Each number is 128 + 32 x the weight over the matrix's rms, rounded and kept within 0 to 255. Layers, rows and columns count from 0. Numbers have three digits each.

# layer 3 attention output (transposed), 128x160, rms 0.0617, rows 22-55, columns 120-159
138080128127128114095142139109107128149143132085069093136150159111137117155139121137122137121112131121123125140106102079
093147119104117132112119148142124119141132131158114134127168108190113170127130144143177147148129171114158121129143134107
132113122142121122147071194126162111132146129094160129119128128154093066117152145135100160128148164085094119097115101133
118091140111122166099142184142138137116185161103182129087125124134138104145128090130101141079117134103145133106113101160
116137152148144113153109131136129139104099146143100142055128130136125184142110166150183176149143114120143134129136139106
157124088143167088097110153109145109129077154115102118136146134111142151144111117179226141148112116115164131187115117087
146182139118152150100174108142138115134137120157127160190150164120141143086142105089204132137129130127164135131173168160
134103126136143086171081154127106103150102108118090103096126149137111165094154169113158159123133139134138117143112096072
105154139142154101166130075129124133159139117118068125103136136095152134127188177095157125128136121136105138132107117131
109116105126111161154118139130134151143168131093143087122132143155060118094086142129102145114156152120167150134161116148
176110108130132144104122119115137117141137116136134100204105122140131106088136060138105087101122140144138123137152152141
129144128104117131096107119112110115125154116143101091130163116129139179100132155167204164136106167127164123122139118129
081126108138123084121130098121121094164136098116097137142129158168134150173123181105186106130134145114154085147123118135
145115112153148133150109126145129155102123156112091074064152110119133140136132118178126154122124120128125125122118125084
118130108130160108132098159117151141150161118136131109129159112141154119097099110096126157175169161094124138162125125129
124122135127110167163150130154125148088145137118156111103134116157106107105115123137059130098132137127126157086152125145
165137099129164157155103093128180107119120122113217106184128110098123058117133087149095105131148115111134102135138144179
119119106122116127084111166113126142112109126121112068162172105132129128119082125165126114159135168133127165146119122105
087147118131115129145131139156124154120124142122113170076108149143121150173098184112163122136132113124101129114136118144
177109124142124151098084177124142153100123116108166104138111111110116094063100092118101162183128159131068174112111108144
111163094120094142168175098138098149122096152105081128120155152093086155099125195162149119123120121159119174135138157134
084134142163131096095167095146101131177144118099053125084129145141154159202162173129167151125091102117129128143112151097
135117119134126131117120123126146121149156110095183118164114130123141067103152105109105131114120146107114116128098140150
132166125123148145138123134135147150110105141135158152118100144120125129134121112130149094150110106115108118125158119130
105126123127124123103127171144098142108124152090107122091140151145121169112085191152196115149094167144137185142152121110
112148143150130095132123136125129138103109139129086116086138164149153176149109187163233182132123148101158109140121126102
146128123128150156102157122155137129086085145116119111157134127139143111155096090137097082144122117174092140123125128151
080121126135142117149121142153125117146169159112162135051130128140124138176143169114151148089137132126130129120111097142
148156108140149141113126103139121110152120137181095107144139150131096189090141087144222134165104099140149138143188144098
162160120128130127086139119139134134118105126137109119174125136154153164092091094108161120143143131155119150155134152183
139105144137132086153098129125115122115081123137132159119076160159107132124151163121146095128124143131135110113137108083
187156135141117133155087125123176093133122120126153092141142115126156090077184070157104164157142123087062116120092156158
138130127141173136116071130148168110145139124108094110136123153195123105112159100129138105192123152105083143127153151131
149133140130113151123111105109133119155158108127103106147135126105111125093185103116067129115135087134118135118115137147
# layer 3 attention value, 128x160, rms 0.0978, rows 23-56, columns 120-159
117101157132144160154146107059165122092154104151133123125095143142145119137132127159106165142110092182105113102168135120
136143105128139114107128112163057146102140151174116091118124116167088125163122130129171128151138047133188098135131167167
180148080129097127116118103127153127137123088146145082130133108110085146172150114170156101165135113152148138140141170149
122136153129136147128128097104136119130132136133153105147158135145104136115127076123108157128117144157082123100123114124
105156154129117093136127118070065117126145055106142093120115137121099104123126158104099104128125139142103114126138142129
118089137133098131138134139123083139112098166154130126114133132087098138136104185113111136159151139132113123168166158165
141159113134159136168122104161077105076215113145130129128147123162107091163112079089109222122137120107136138119137122089
137112106134107121112105123203149140134068163133139175123156136152134135131110156100100160124150099138121103129164141159
134117118125127134143163130128103167151164173146119120146164122118118101135143045139136132145127129113118122126102141111
133109093121137125124129134109106143130100116123100148110124135113116133128137140137145060121112131115148161147098103103
157137132131127182139169120141215092118118081131137114113097134123171129142140098140069160142123123183106147133172094090
135155157126138054162143117156145150096076147107132125137153149106112123108114149113097150108114103116116109130168130118
149153118127153164073143113112135154141227117165153127122110120169151135121156074143128149129120113108147151092142125131
111098126132102147141121069192120114121104131152125103095133123173136145128124112116129129131149124147126132125134136152
129111097133125162115160147128124171122190167178125143149114109124152144131178081168136138130107116140149117108129148126
092137110124155143080174179055061145166147158141097142115106112147110149095119096126177076141096117121133111157113146143
105105131126113189146072108137153120137176065139104124113123122173197112133199158141103122122084118136129124124124111103
117093157127110148113104081159171149125046168104120155146167121122124152108155120110100153094129126123129124148114139143
111102115131116189083053121217112095140128184146100115128156124143099162141156152131135117148138163064167140166062123131
109088157123145162128138146118143178172129151127130171139131137088218124093151130126084165107115108142078130125139115115
213159150128132043136107147191143160104117125065159131144147124133116109152080134115127140093130136117111088101166129127
141123112123114111086136146157113125135100153153103107109114133143126169137118136128158091136128108116131141145146141160
077115117130122132094083121090128119125109127092139130156149124132113149131152098127125112118130137145133131146076142170
161132142128115158127103109131151126136140101132120132152136139078138118150204123134092128119130141127125142154122107123
128154166122136096128158101092134132101135103127142099153148131144095102136129114131108166131101152131106114109160132104
103139139129124135150059138081079144170171134137128146140104125127155120120151182153143090105127147119156132118109156109
190148108135118096118139074116185157121107118154122102143137124143121135141135105143119140151109076131129101120152165169
129108122127128100091152144100099054096198108114150131115119132105100092176147118118092134105128125143123149145153120127
100096148129113140140091099129106113157089146101126166129152148085114100118100175126116102115144157115150113149133151088
120184159120148097127119130079099141125138113150127136142141152160091107166141113128115164129128156103116137130116122120
096101106127147158039161126143086089112125141141128113128107123207101163117083203134167089138104050175159116110122136135
130117158128119197077103127149074130102134141133119149136106125174118153150146164152135094098144088157140128164105084138
131091073131118144110125181180111104140102125104140155106135131107149131139102114131146116138123103136161128134132104129
093101151129128097098124132172159129152106146111136141163160145130133156083118181116149106112128133124126087147104115166